From a checkpoint of a small transformer trained on Wikipedia.
Architecture: untied embeddings, normalized queries and keys, hashed n-gram embeddings.
Training: a variant of Adam for these matrices, 120M tokens, 7300 steps.
Each number is 500 + 25 x the weight over its row's rms, rounded and kept within 0 to 999. Layers, rows and columns count from 0. Numbers have three digits each. The size before them is the row's rms in percent of the matrix's.

# layer 2 attention value, 64x64, rms 0.239, rows 43-63, columns 0-63
106:500522495531452480474500477511488480497473482481538520483534518473468517487481472536537492494493490491501509422503528508470504465472474509505491476519472468528520475525530524467520477453521519
089:452580499542520494478513493503494488496498501534529499456514494492471480500512496510537506477490542519483507450478478496492523494494470497503518487530454487535521518522477472544536502492471533
082:501480460481536500500531475503520468526474483489547518533488509515547492472509522507526516481519478531430498515492487504516428517545480517483502497483484502534488495485497461480485534533504507
092:521465498479465527518468484510533523521547509500487505492485482492505487511493508500457488493480461473560498491527534497531448509505501480538432521481523507491477519490545498467512494488489455
083:477476517517507548519485502484545530534484501489480487565486476515508450510503507486463508511515467499451482573513493501515532506501521461501526496484487541518537510487496477479467520486491496
081:542463565564507537505505549526509482461474494476511505509500518511487495537493477483512488472531546507499508500508520462476483514472505535507447486525493517464471476498494497503514480528504517
108:539484544473443524510462483529518540548539502526490498521465473504534474501506492509483512499464477461550500454545517503511490501495502492512479520480505481497521528482513496484500482516496448
076:522500494478499532520492539460494479538502485529524575482470503509478514502481480501511497478555534432517514502498495511514496486549495505496479474524489540499481457530516476482502479478525516
108:515510551484446490490511459510518515521531484518517482502488483500525497508470482532512485503480515467535518495505524467502427489503488510474415480491498505487486517488527523458524482501525477
083:473442434481515477517507573452482492469505516480474484476511512493505535485510494482488512506472485517523499476469509508500573506504515511521546497512501481460481503509504503459482501493488503
086:519472400519509504496509541503497462489519502488512516481476507491484534496477519483495471479504566508491506503514500513481480529514470532520479485531545499473477495506525511481550529505487477
115:490502473514519480501494490540495509502480539488495490506518497505508493465538525509502540521500498578511477464460500523502524511504522492518545514502431466502497508518453456526469504490472535
108:463518491521512490499523467499518487533519480540524494497523496516470464519468504505511470498514521502450511501523509494505426520529458501496469490505489581469500501495522512513555513483516486
095:544478519530502513527494443480498503502501508477510539547462475518502482479495515490525521517523515480448485497538475509506431494487511503475435483491466492499510498454491485490522513523523490
081:485517504441459507504497478507494499514512509471510509518509477468487503500482486527505535472487499467544523506517521470507480473467464467499534494454485457561517476491525512437481505476503534
083:506504470508497456503521526464492493406496485438502511486490546499534519485483495471525504484469506529447493506512463494465536509503502512477512490492501465498508502469490500481508491524544489
076:509509533453488512483495502517475509565504511487498519512531481484492505517488466526497491501506490508504526490479529481487521447459514487491547489490472575522530461532499533486478485465502542
096:511516554450489521503477514528486528533516503551479483527486446512442476518489480510492518485500489467540515529501523463518509487483499483501474494465522549522526483518521537502500473467493502
081:500478465496476520527502500471531525520523491485475495530454478504520500505500494480468532489517552480478498529523465520509503513536503508520471491480543509546484532445502479437531519521504470
107:534469446523458498508496489477516506507521512497513490494467510514516531479487490497489472510474518538540505521525521510510470501491480519506422509485493492463463504497519490422518527521498462
095:500531531452521494456502522539495490501475465502511471499501523481488486511499482523502469512511445466502500482479527473500523439486490482482568509483541487518522479508508505542468479460486504
# layer 2 attention output (transposed), 64x64, rms 0.241, rows 43-63, columns 0-63
089:496474524513505436483463509476422492483506471497557479482482506495535462466462473504466511492499461498486516490494544504521496538495529492531527515478483495486510504512499508487501536519472480
108:554529559552510463493480491479505485503497498481515500496508506522481469555526504500541510517534482519468464518497508494469474494501498474517516525484504503513487524499543522525512525459565489
089:502504511502524466524497507515480510495534479472465515508511520535471452477462496485463515500537494520533475522521488526505510499490520475438495482534547504457536476559529499490485493507537512
105:515491506520486486486485464468506477467487527449540492479477484502536523498467468497473494510477504534493530477492501477507496489513510479517501523498475435520478531474461506427492516473481452
090:516497463464468459491462472537479461504530491508495491516481487508501522484521519509475483522473498482560481468536507488514479515517535513495496541460479523507479475516469474510489472526433502
086:446504475499497528516460498555529531495546500529515533486502501500453488471469519497516541533536524476488493494510439497477503497494484500530485484502495498519507510500483493533497551489546537
096:486464517502441531475474508478540509469477505458502495486497510516496499487469533497497517506467485494514510497518496517509490523489502535538481516504424450516523524492493524478496562533513460
101:497509463497531476524500478499427489499511478484493463517501522535465485430477554484477498542505508522512499526506541516471508508528524476515472500506513510509536473492472523520513507527470514
110:483482525503497544478471503522546488490456526514493534503456490513499519508459497486522517489448490464532502479521470477501507467452513511549478479517457495487535532463474504500468503509510471
115:531506493465515563493504471448513563514472516486511487486492526457473498454519492505508473500475532509502500501489515480454537534542452534488509516498512501488474460488489509481512502483522503
108:498533516486479523488489511448510546551472532468519502526492532463529510498500486502504517531541502511474519518489536483470483515525487482453473512489493462482467506470478517511538444491517474
091:532509483492533544500479550477517500497520513467479494514494510476455492557544460504517491506478459473459503507469499488475542512507510544453537498499497534482509495504486515521483483528537511
108:514540472477495496485502488504457504511529517494546467480451524514481502493483491475470491483533540474541467542465511502518488469493543447497446466515509496519491490522483466523503506515490528
118:473510535535501521508503530556474505504513498528542522497488519533512448471482494511486527503531503481487460528537456529499476488488490508501513472494510500474545533486539528531507545526525528
108:506493505512483466494527532474546493471513481438536470518465524514522493481503500540490476494498465509508463488494503463512500525480509458513489520468510483481508544532431499484515486480474464
100:516490515505493489464505507518475511551499513496528513510511488479483494521540518529497497465514525469507508497529478500492470522454446515536515480488537490448517517514563489441466526488528498
098:492476487448492525530504499510502502470494491518477499505505456474510524487512455524528538504507453516477487536500525455495519508495528514482505521535485508502510508530419488513487449511452522
094:545482503534478508504508482473551456479497504477508537501507528450474555436496501515504519529501499525506478512468493499505487476505519477508510535515462493530512482436495523511511512521467506
113:494492498544502481503509501517527513466507535493494491493501555490518485494496524529521500487517474503548457481497455474510465479518457482525488512447527489477540484501489533481507529461561477
086:535473544483492516476497522441508486511455520521488496494478483525550501516482487497517502516492479440499510457515491520519511495526539511526499494529485448464473455491474511467496478504490460
105:478500451493491487498490499516534483534480496474465553530524450533493525532537494513486503465484527499495535519504466473527496498498523545465466510519475533516499532538459510469506488513477516
# layer 2 MLP up, 256x64, rms 0.272, rows 0-85, columns 0-63
097:495526518492492438491496469486503461524499506487497477483525495461511538512483520552524493460546495519509518517458481496525510457514460529479506475482520469442484506474509480500521508516512546
098:490502513525515517503495569498504474463449461455533515443507529485442525471514484509490494492522531489495519479465508474498521536489507506508528479477509503483476515504507502549496471525499469
104:519525488503486496473481544537480477477489531496492494495538489503498557485454541529497468460559480514464529538501529509513495530493493480477475467487498533529486500500509483522512451501528516
104:484442439524454470484511514492505479527493494502512524492542530485522485504431486510560482493515519511525471493477494510487511502501515488496480511505452522507522487510497523483461473465524533
110:488530517541486500493511529474507487543495479490521493485500497458519534546492527508507492501512499483515547483499511463525536521446510501444478487488506480508522480477552535523498505430497510
097:509509481483514520533508522524496483522501481500536578519514518457496513526475513486496526508531488492488527519442504446479555515484483527467494478481484518517501510496507494547527450506513485
094:516500489492481455457557506534563491521493498499496480467534477468485491480511512506495442468538486478515540526525482473495497557516495508480453496531492491521482490491510513482475488494527488
103:484515466450505493530567525513447495498488490521516522515539505476469518550522479513512459501515511506499502458503507513488509522537484484479446498483491496462512491477549525536493511491527508
103:533473515485477499473554519494457498547530437494520520497509525470522477490479464512510464518495469489489524537505527499534523518487440500453516499527520523467488493521497527487494511513513493
103:471479469518504452493517503509527513536496461485536551518525511489501494522492491505531524457500499490521551490489542481491536515456466477524523473513531521486513467471519507513543497515549514
098:469522492456513507464494503516507495484516506532494477531508497508492523497491527524514477511500540538518524534509500474460484516517462514484526467569508478493436541531547515508516495485537491
102:534543484477479516489516526502499505501461491544484487478540495474517545523457489497507477479482519443526542460459495501473482480508489489513566518503504504463481477492525511478500481501477531
095:466524465475478456495539506495508519459519478501487562510549491476489522491510489507513467512491521510519514488490539507477485491520447537504502516513459513477479505546558500496510462472496514
094:494491437469538470490486515496487472505499533511520473496525486495473541533534515501534476525502507502478522478490513516464502485521494489467491441500530504456526497494526497504547477477561522
094:525564470465528484469529521508449507472483467464507507506537532506470492513488456517507482479487512456478514513529472530490493504514507463488490478461524461480466487519529537509485485488495496
095:463498473518495522488485516520504490478490454459545524449496522496475470496474506507477498456494549470501501481454492465499536517504483561495533465506541492493503507525531501524502470475509487
098:443502471541455477492532515508479513503505456545519503499479507483519483511467506481504509498517528507526503505483490442495502466473487558511494506488468541503501479515480503502561501515546526
096:490511435484531480479544512475485504487520535523511481519527537500502515514510504486512479523530494482491520528502512468510533497535510475457483466512497522509510508512516524465572495479557537
102:488488480463472479488533519514491498513491451470479497474516520499465515489507512515546476484490507469504472546463493472479507486504522483454476421513491528494521513532496493475500473507541545
115:438495511487500488478493489470507529502477460528490504520551557501485504519470505554508505491534502518507509492447516505475487469482491518456517480487501541493520457505534512504535492510551506
091:523486492434451520482515493463495489499457457490512511534511542475460511491495522506473468470509477512511530520450496494504537493473465514546486491518505475488478509502531481509497469496541529
091:486491474535475497460503540519537536426496495542532481532508478451492536484493491483519480510514496491483507480478512480484476518457531493508502505517493469485513510545535476504515488467541522
111:471479487486523489459513557482532461498503496515547494532521465509478519519494514537531505541523521493481564473469516503463514485495508482497465479514482498490455479496510479536488458521508515
095:518498481533490499495520506522495492473491413485505527514544546473502512466516495515520481508465507497503539499469461485466478523494539537527491519533525508484507487505562531511505517509528504
093:482498483507513482501515518475481506510538522549489520497500483447531509509474509495546496437500533509529501541490490468501474545490466499517475466544481463521527483533522515464508454498500497
093:491487515520448471496495459500482493476506474532494484458522498518498497492512505581523501526512479474460536475532515469476530528498492496473503509522491489529535489503526555473495493484533540
107:500506528511514498502501502476480485481491519533529517524540529460471491503467492502508445538493506473530514501527526519509488507489451519535492498478493488458545491572505499497512488487563535
101:506471524472528512458519543449456482491506518506495534464488493511477531505458497498515480500492506538516506452467524504485514477506523534503501507540526518458521527528521488531510453482537520
095:537555448493474502490498510464489471520501500506527510507532522470445488512506515531541500491498534497518513537489473464499519492489446541497524516492491511504499440508532504545520470505487505
101:532476484472488480494518510478539469538466456498534475513528507531544503485516480497531483472514460487510541499444525507462483523501485488479508510540524448532506475497518512471507510470523494
103:452484527507505462488542503511526483526498473480498558503488540515490546541516484523496478432541498527507507502552526492454510501505518538486485485503492515496501475512495511486468490473532508
098:482470556520469507490532572509474497536508481502496510494516517454479521519503492515550509437475506455509530467504484491525555487489506506475489491492508488502499495496522524523543500474509491
118:534503484503508458503555525509547506509510433523514506518472491497511500538467496508568514488486486478519499505483515491502493502502497559496510468513508518456458508512512477491514459471526534
103:519485525490466452513529547548481489533485464480546475488501544462523512494463482510480482507475513518527527503498515512480487523509513531526487438475500515495526493506519512459491504464537513
103:499494478538508457475517487511498496523507502504488513438460496464536524525445518531511467493532463462526494472503508485518479503497515511511467494525528501500506489582531512511488525500503532
090:481512532504512499476506482483513455500497474484569509506513508490478452495482524525525492518508516468496495545460498515520496469535452526465451488506492547503525459522486485480489494472480540
099:505463479544516505477519509488475493473488480453501492471515498445530517486482483559511480479452519519487540485460525485493529508514475548510528477451531496480473488511505492506516541501494507
099:494477498509428492490527513516529482492451498505528499489512487499476482510492448504527515441491565502497541530489561505486509500485507501475488483460487520484475448489499468501504491509516495
091:465504457495544459489484461473561486483461531486518466490518508508472529490481488488513521502525518518506553533504487451493500532518486484478479458501517467531515495487507513463503519534501523
114:523495481516467522472516484517504449463486519503535515526504495466456521531493478505541512478545513470510532509459527468507529526462440487478486499503528511541514470488508494500523533507474511
096:494519536496515486482525512494508502478501462492527456506489511499523505537512485511517514510490561520470501534457485516506517467488512533473498442541520491476474474507552496459520472493499559
100:464476485521468445512528510510509504506525484487555509490502503479444518499517473565553500471513493489470469515502513484486527485520531491467490526456552533495483490493512485476490496489514523
081:490482493508493479499471512455501474496484493513475485525512535473505547540451501495536497482538504492504486472461565498509541489492516473467543470468491500511502477467537492477459471488499528
095:483477516536455501474502474478535458538487474478486495497503530487491480507472513488530534499461483506500548526512516469506526465467490510441520478519509477543502521529518532447470498499504494
084:476480468498518527475527470494514490506494514535536529460452516495486489511493501539515483527550514544494481477450506484484491502553480495536442471486507505491484480489495489522482498475504556
106:512521487510498484444516496478464493449505519533502514488508481497435505513485519516528518493528555490492534505483524501504505519472494508529475495533521445487473444524479515486494481460538489
091:446465515478526515504495490523515489532532479516482517491510481467520540539492516543537498490513464476469510547479477479477556487500473488480472494470527453524522486541508490512501492524527488
100:495510504523522518507507485485501492480497497518511520518503497496504483498482456547504489506546536518515529579486524485478482510539473548531495468507496520501541500499487552512568519475522518
101:476493539514528489470518542482516488503521483507487465511506520493513505555488460486526487515474501472509549518516535494448521457480475479487484454509491505457460489505521493459505515452519478
107:488473535507506467454518486511479499526460483523498481513532507508470527526492453516525441527472497480483520517486498492522493462462509522498504468515492544509444503501512467502507488495568491
096:430517502521481538469569480481485492538507481554546490529549527526493491493491457479495481531507502506489502535494496510478501478480510492510506462488494488456507473507525514521522504492525502
112:472492481508449488473517490508503496554484476517496510471499549478470497495494457478470448487556492466491537510533482449496513505494507512474503502474488482480494455489502499498498503480557536
098:522502467475504502462513495499526491479485484522504486515577530510514491495509517552513476481541523502552565481487482503476522466522476488477488462533502513540502487481500503542521510498521522
096:495485549514479465489513508557489491508533494514531534500500476476487489521482476498521485474540482478542533524459533469458511498458499475481459501508552522481480513504491498506515506526478549
091:550475467497500473520526527482501524490524459554517527524489531498525522522502499475525470486544488499532522521464501472484542486490476562481502502461531465498517503473525515496532483485512502
090:479509491507504485469503533537474488511498480502527521445455568506500489538463518549521487533545518504447509487515505508471509483500481532518491469479507482533488478512539498523516510522493525
104:525506540513518500450519512468499427436520506516549511505465487487506516525492517468503514486488541494491505507486507462454486523504502512478492447507483522478474455534487504509486486508517506
099:467485538527497476470487536506454477521502440510501483482520510468460477506464529513555474510512534528493480523468523453481507525486484509498509491558539484475498514518491501509506514498526478
107:494464491481520478495531521530482498468511475526512470486467559496452500502501480495513489436518519458522525463509515485466480524494503529518517512527481517487511509489497521501504429451515494
086:535527493492503491503513554494485500477500484529473491465493551460512512511468506518485491515509511501544522529478536502468515465527454518515496480488486517502492491553460469526495471506541558
103:498498511455459493510506492536499464512522453554522509497501495457470531491502522511506482498531487477470512518511492450504486473538493498499501439554473482476458472510488478483497520510507539
112:483476471501469427473508524493482482505501500481515489464488525515488490495482468536518478430500453498488516495472538509501513512515533485494509461534534466494510463526505501527548481472490498
096:499501487507500492473538482516509458520522525524532506482528505462509537508510472474537524426477508509486526543504543484513469533466512504445529475504483464505509521478519520502533487501523505
099:514472546514497487476546457531475471495483482536493496507539494488448511509518442509512473489505473474450541497500519507520488512477482490496474474533518517533486519476524515525538522517535481
098:565515466488492497510510506514454491528476458512504466536496519493478521515489515483533513457486515465533504492492532476460510482499485489515468472509539546484475469514538485452515462501499491
095:494527528502480508508513470475449455501485503506534561493526485521458473479487470475525509493511463478490511523483493486476531504498424516517502514485507454493514504492514537529506514517536538
095:496507452505514491490527518471475463502492497468479499504515482458512544481468508489551503442550494501488500506516492496500516486484469552444520514531469512472509473517513470535540494480483497
087:522523528510486520486500495493510478544504546481523447494463476475494533489505478508497501474506473514508543463473483454522485525503474511513488444531483485523498482539553509486510484462537525
098:509574496510482489523516528553469491531498515507520519471486530451471529521486499546493491489523505462533513491477491513518526474498526501488489506533483532471486514515510499521486471449519547
097:517517462481523514505516535531473477522488500509503498495531497522482489542464485522542500481486472456532510486460534436477527529530529497476492511503474536505504520538547496523484484463505522
092:486499464442482481518503519507532445517461464481515498478464524530498483506498513556521485529538516486544516510527477500476531488518481531488531471505544488485478495533508529530492492469509510
116:502468541475503452467491522476483486475521503544527504503481506468495508535468492488493497487550514467519522468473561514507515474490455508499519467512530553478485493505488503471524465515518526
114:465522474527472494420552554480506512512505468521506509475494488497476498548470485513500495531464503509517500474474559518516510503527460500486491483506501518535487483509495475519510519474530524
111:492528479500482493494547515482509517449495517478502505513510525469505502543468491529516486489491520481495542521473516459470484441540514519512523418502529505486511453494482473498507468497497510
101:491539519483491518484512488528455495489455518503536479533467513457441517504493488470522485475552479491505494480514545484514514478497495536480496496497537496489460499494533503453523514535518542
098:505519481509481498484511526524508522505494459517515485520496488516495474521464487528520500518521528480535530547502497487521518469476476565501545487535513490459537484521476508441502474497511558
099:491524500500499490511510508475503470503485511530481502468519487452450552482490528525500492482520461511481527489525530459502491489538486536521515458524490531506479434507485487464500441492521482
101:552526476508523546479521549475533453461477449482513491488500499483502496459473516484526508495485531481467510478498514494506550499499504533527503500537531523495524492519554502517473470486506480
094:488495521537484492472515489460524437503451473477559523464510511463476495514518491525529505509471539474557511477478527510513554510498485487483503492509483511516482511515505476522486480483515536
100:529509485497504506454530493541526491489506498525523474486542502521518501528504466514527467452495499523573533466493498481454505517506518516521508482500496526502512491468523536489529538519534546
093:508511499502530472491514482528493476506466495508506496484502487517483490489475526520542461473518470484475501516524515491486440516494521494484503506540488467494475550466529510525534503481580555
102:478544507454496452486517515546445477512505487507540518513530525515489556494507492489469475476519501528482527503461495486497480477466503519490482501495498496461512505466528488467508476495545547
108:483500525519469488512540514504473488511519526482486502507561500472468557481494476499539498463515488444523542503484536516463458498487499507498481519458490516476511465546498516507540517505485493
098:517490505509495494514521509470500509531500524555529481471482485463465516536472509486515489461533529501520515505488547460515476489521475490486500421495527522473473534493500488547533529506514501
097:544509518505531492472545515498528508525521487510512510519506476498509512553470512464500471541469490503500472469455527458522515506509486524475530505519536499524481515519543509529499528457540540
098:474515516470442481484511498507477502450502528503512479521538501504463489497486496508542484446469429466488509539481506457482527480478509505480507502482481525518527526500481523492479497471543506
# layer 2 MLP down (transposed), 256x64, rms 0.268, rows 0-85, columns 0-63
096:546487536516472496561467532503471529524456516510498502487469488476494554497473500527533500515490493505519457495485477493519496468488520512475511516486504449494474540463481525513516483553497500
089:481513531541486554526479557483504522485446504452510506509461507512496504481520520502431503530514504500482470523536475503512489504465510475531514508491500476503478533477483503501483479523474455
100:543471484485451540467471575491526522470469524497496516463515484520521545490502527514498495483494523563489516522551508513518490525471516457510493492498510504510516515488522490499490485527508484
109:498477535510497485493485490488498510512489488514516479503492511436489534500510512519511532517526479461503454515485494520554467499473564427519465482531559510497497508496489500485501506511504461
105:504499525544474487527491522449533506488502515512468530488508542484487501478483538460474493538501517476493557494499510464518510495470515505469487488515509518463539505492465496512538549461508458
090:494479552487505511515484509524474524485470493464526507470504502522501534527517559475491499497502533519486483506509453533469519508529509447477514516495449459482491524491480506496559497471510463
092:517487491481509482514546503485517535530487456520557460492483461505497482491531499486482442505502530479529477484540488536534474477501502517547476500548486495486496530489482486524501525479511459
102:485461517445542517527482466525523494465507491495518506491488501487510509487534515508477484553504470508502466497511522528552546474484504474523505526492490468533509519482521541502500495457516443
120:559494484515527509460500502515507522495530451493471493536473480517509486479457474475505510519455488448481470519548490542519486538496489544489512522510481517467524486506501495505524504477523461
108:454468468495494457535480480469486466543543513491554547496494496498515525489473516481485512524490523517518516503484487517517502511483511470518523497464506475450507469462477487483529498520527450
091:473496488486496544492512514504461529523535508514511499467474523508530488480542497474484449496460515561516492488498456462467486469494510486501540527563498520521485540501488502505514531491478507
094:531533463534491535540493500497468497495528530530505458486517481519467506547472512507488480488484520450480478479506504486495513520500471468524560503468485488524544520494511563497526499514501510
087:502516528466478463515477461487527540485542490445491505457514519493530526550556545492521493520516485510508460499538508490497531462486502490545462487508520513510482518486493515479506485501478494
088:492490476474479529513460460487529494508532510508512506488501477512496487433577502469518517514490512526473462516511498538537487508486481498508547461489491470489482530514523530512507507507478449
086:512459504474497511525456526473540508513497493515520480500483478516477493515532566482517481507496471536513509534506475516536479538482525521537524505503504520546528547511484459505507485475514549
089:480498489551488551526474513490523494485472507450527481504490510513479495496509534504429495464493499512469469472538440537501504493499501492496516518511502491482473554478469525522507495533490474
102:524481517447471470457521511465492518511522488506501504507534465483460431514517473513447497481514496516508510484491474523504488492529474498508550484466491484485545489502515541512488502454483477
101:463529488472488544512448530525494524490509509460517474475502511543544459475491492461496476515530527537481522478512471510485515518513524517496525524514514440504481518517517530502471513531491468
099:528512529531492511502533491467549493509501477497478495539513520538506501470490476464492495517501496497514460499513556508495452529509498483552462478483531532522494528514470487512529561516536502
135:459488547496491494511466505531519514528469539494472525549510550524494508531479527499468497486554516486507511489470522522490546485460503513505481498500442544517512465509484505485509523499509473
089:498546486487466477488488513515507504497448452471481499527485565500479492480472525509455488521483467552512530508505483521492535487500515505562470484478532458509495489491488496518480513528475487
084:485499511521516509433488473531508492447534500505517504495498531490505493474558485490463478499465491503532479464494484517536526547542518464514458526506521497515470482521523466478514496504503468
115:507504475511476518471493452536518536495498440482483426490516531513494478449504496498498505554521512491486522475498488479516488531552502511479508499508536470477520511491454490504531519505498473
095:505496472550467525486482527494505488510491481504520501517483441501491505464567532487509484491445490515513479517505492482505481513499530471500490497548480448540496507482468443482485498478493469
088:487543497506462504488495512489459516506541498475465502507475506483491509465524554494500485504500499478543507511519496491522498533494532463532520511469485483511530588511502483488478503509442532
087:517486485520486502499544527519529487508487479521520487545521466495506502516509454462454520500504521478479509515493467523513455514455478485488469526451518500507490478452477479521523556496460498
112:501525542527553504524484461538532501517478522480488527534530523510503483476477451481480515535522487499485461490498508496470508450494488498533465502520536473489459487497487470528499527501543527
105:499470517505494491542529446562529519550470504501445484542526505490500513476530499493473510475476461480489480490506509477515511483518521466527475497482486500512533525480488530500452509465484515
088:456534491464442466485483505497497493476454549484566525516459527477491474485493517467515477544517488505510483513494503469527492506461474506519472514510492526492485479489493534507498511512489546
101:474501515473515515520516511493506565505491493505504477522539516516486423448502510507548496535539512499512479513471472524504470470471540480520505481483516514514483508514502502559494534481511487
100:486460503497502470518534477493489525471479527517480510490475492525499545460521534466467502441534496547497500529573510507510546483493493506507488481501466519507531536474482480506503483524495484
101:536499489519494535510504486487492479477533505498477496497495429469497472467497492513480498523501505463488529450491561496577498494488507500496493533484464504501480507476491539538497489446502508
116:518525479534539502526480502490518496502511462521511544502448487530505481466493496489536487485458451503504478512454485509524525520455492539528445491520500506491510508467470505493494559479501509
101:461523522495535525516522499531559466461487532501529516494484516486491499463504487504427468493526512537507464506518492538489509517511528502483501504508456473541520501503515546497486502471465494
103:483473502510516505490467550510496555486476487518446526484483505488517499523507499488469474544526448516494511464544477489502494508480485475538508537527513520512496530515484473514498506488503575
092:453525498498507495562465528526561414507515513507490509521521531491510486488499503491544488517482502490440475514513478523507480487513504524521491520527508480490540500470522528487489501496506490
105:471503446485491525470510498520522459539524527507550513521509484485482509480486478510501562462468495524454488489504493488458537502508501512508481494473476515488502479464496468567479491525517496
102:477472500475490491555503536535510517486497523509543499550514501527483468456495456507527469477499553496506500519491528524488506489466501502502459485454472499493512511506443482531521475497471474
093:525499500519472515497503501514450552515529491541500526501457457489525482495533521555482492523451470481521496474490469524504525480519471522490543501507474532455517529531495474505514489482517486
126:490474494492468461472509460528524548501508509504533511526462561461486498517516466495541512481529466477480495508457500511529500506477477454506502513532527532514466544473474490493489504494517483
092:460507550515547511532500483499518532512496512487492434508475511524490477513505494532496519490469481476466449546454529506542486504500511515549504476524486502457463498483497496470486499512515516
094:507479536520510512475461503482522535470442507511511500507507474496454491497536500517535531536537491485522545544506482475489476481489536508514475554493529474511472493484508460491453524503497498
082:480519491516515465524435498489500440486518517516522511498512523518493494533454524489528524532501482510507440470502479557468501496508477500505545494485481500530479494485533445478497490522494497
093:509527487473572520536507464495484527523518467494459499515490489507495495506520487483494533483532513481475453486498462510482518518534497528507484465515521479412483513512507489508520514509506463
080:484482516508480477476521541509512493535528514512470504565539493473535523460508473494481497483488496466462527536536498545501489551476504538519526455513463475487501494507500486478505470524503487
109:493540490514520488491504493532516536470503527517466432466498495524488468533493528533491531521510535507474535495542527527500499478494505513527503516506543465475469488488505529479478496481486438
082:488470477530469489509515468476523531516502489493520527463471458532484515491502529495505528499503474505488458510485468521436505503475504477489517516509546518494507472424505521467505512527492453
097:484467517536503511530471515483492478546505461489491557448508464557546504513508498499446472533465458522518501463503517497486480528503477481489518513505504521527510495508529494492533485495506477
110:477502523450563507537492502522512509493506500530446451529512495523485483490495469476464516525501513471480500520529487503486511507487532500480515490515505473453561529519511531468484504506454480
105:480484561490545492519509513516533487514461494503471508508500517553468476498499507527507452486498495524478466544509488471530456493491537496524517514524528503521475456479482464462526491519483469
096:524533484474525475583456495502531464488487523500496526505507459535520541540502502505522488527474519492462486485524548519496473486517488507477464512483468482482514491482500502480492536470496471
117:483461508480439492516507468462533486536475455490472524462509510508490474527504480473457524474517484478472469539553475493516521502491510505534501536482503503466521491497493544520473506486512524
091:524485508498502505538485471516492555479504512508458470474526515476528491516505508489460510538520487490542515509486500461495511458520516493506559518496491495562518552495523487520479458466528511
096:480498501519483543494470488464522486519505533496539488476437482537477474505557551481523488479493447502454479530492489474515519465467517496489512510505481540501479500477512477483473494498507476
087:461498503498477505514508504529528489504491515495554504475546453506494505511531509540524509516487522489520498492539516462489448488492480466474507478491463504513553538534470458524477512466466481
088:486438490478469504503453565503504515501499484484522488498466466549483499518513504469504500526508480517466531536528501505482506517545493442525507525529520496484518550496490503526533521516516504
100:454486496536504500519505507517461511481536497436499530498509498478489494528513481522441482506502515485458534471511498492464483483493535491499521510559460469516482456479516482533525485484513468
100:535505491505505478474474536475499475494534507438547478500517537519486514540464517495509547463508494492478488477483481516534532509547546515543503489513488503524490521447503485508495512467490512
100:491491504521519516526504528510520511459492489465481479494468562541481489475488485525495498475534504507510522534561521502473491487497505529533528526534470486492491510482523438520533454525494474
086:539490504482479522518461513513547515523522510486474534515524476474538509498514460459527498505501513468466460473495502524491504506488474437526505506478484472508489501455475505514478535475558519
103:489446531470495510540475481502565493525520489521513532516514487495443506470468523515498498478535488519522486493499467477476503467496530491506543475468464497502457505525518490472487526493509458
127:510537486561517457545485519541487468499511516511486483486469521499508533494477495471508496461464480487546517519504511533536494470483536489514529490520518455479473489461508506525527490489482459
088:490518494477569523482494517472504514473522492511492459510490521534480509506510496554500516512472502520518516480517551532514488521517473481514526469479562485523502548472513506481484486520475446
100:498482515542484506528544473528503467511492490538487521508481503527481507563510490504487465516509494520485522500525484511536485489449512505527504507511507454524473522466465480477506533534489428
100:522536517525507506519514526513461488499508525488488507520499480546490534535523483470530517449519511451495543491520448502442485480491487508531490505486532501522534492453525478453513498491487506
096:498499484486524452501541496528552526548483473520513516508453499457523478508460539491510524483461499513515524474545506542508513495494543489516502497507521537466450482521496513485502519485525498
097:487519487462471483480481495493468496490517476507432492509509511533488498475482497457557480463505502494538432534477508506460499508447479489487467514511514540485498491521515498497505501499465462
082:500480533547459526518485504521474536480483547516508524514497517515509481506533501515516496526502533525451527531506476468525490536509485459530477499482482515530553528528467496531519508496451506
092:467526461498487485532496470494501469484538512515510440456503479497502481471508476531479505504485484487517479483508472473506515528484564508495517474508450554512503541502502531481511511490550471
098:477514523494471515515490496479494480531518560508480508516478487516511522486495487473481465508460501502511489494483532496499517502545513475486511579511456519539516516514504463535559508477505452
085:441477506506461513557467526518505519513473489464508486502469504560514488507531528459479495512518554498507521519516457487522492518501519466533529512473526499535507490530463504499498500475491484
136:468491534464500486495501525479551539452500554525532517509458473477535508490464529496478493506551477510495475499470498503486491497482495501538535479526493482495478496484431511501503473512517480
132:498533483516470499470525528527537516528474540533492511502513453473468520484499455540476472554450519525493483473513525524521490526480464483501510470514493490499509474467472499542494516489476509
109:506491505516487526537528492481493550459541559508474467492490501531454485516468519510507484503466466466518504511509492507536465506527530476473506497508491501495543490514501484488536490574512492
101:464525516481484493523501463499510504489532512504520467542481477475506481474516426436511494464497495479452483499522464505541527517472476555478496466484484513518515514500475485509509515493509489
091:460500492522509526559505445444510479502527493506494460513511502535499494487504464541479518487496490503528473495474501497524468483523482488504504498506468478517525534531497511525442467506492441
092:516482517489549516507495489510526484529503503535502486504511490500463479490496543492549534549538471536498530491525497496533483499470519457489475440480494497521540463479505507473496531507471459
096:526513492507495528489471544503524501467448518456514488494490497498476497471512535473483547519503531479447480526508454514502532472492511464547495518517521518525477509491513485509497512509466436
090:482540525521512482494524488510489494564518486493489462517511466544492467453522488498488491566477507465515458519514516480504493510504485486480525488494511482453558492518517492496511534544492517
100:515532512452530542504502505542464533495479517523476458508506506506503512504483478485531491518535464494537493465504524498502487557442512518511513485491499483481488522441516511503528480544504535
093:469490504493507501445545518539543465487523518526489492512491525507482535461503476499496490495468517511490518511532514529495505491532501518505513500507494427489512504423502524503483501470551524
101:498491489504459466542493503512454487555480522505498492496493519494548533455478475491463447479482522509486528506519481531482509510435475488510485522511472515490495477486537483466515533492515529
109:479520534538472518503481509516488516527477558473469527557533500503509521504536474524499519482504526471530515479500527503477544449493503468515503501471496461474491521486470489503540492527459509
097:492513482520498495472526502470506432436551510527513534507526457509541537503504501452484494478491510492498470525474525504530499480509523546460488491494494473522529499524520491522469487498490482
100:557515535506521534502500517507533513546508536502512502515474491500550470513502489498493512552487451490524474495516537452493474530506483500491518499515501479543513495488472463538457543511496519
093:463501472502515528510536493457537523484538473442507517525501489501525476509517495551456480498489490534480507471507505545523504546557546505475488498476503493496504491522478477474536513507507513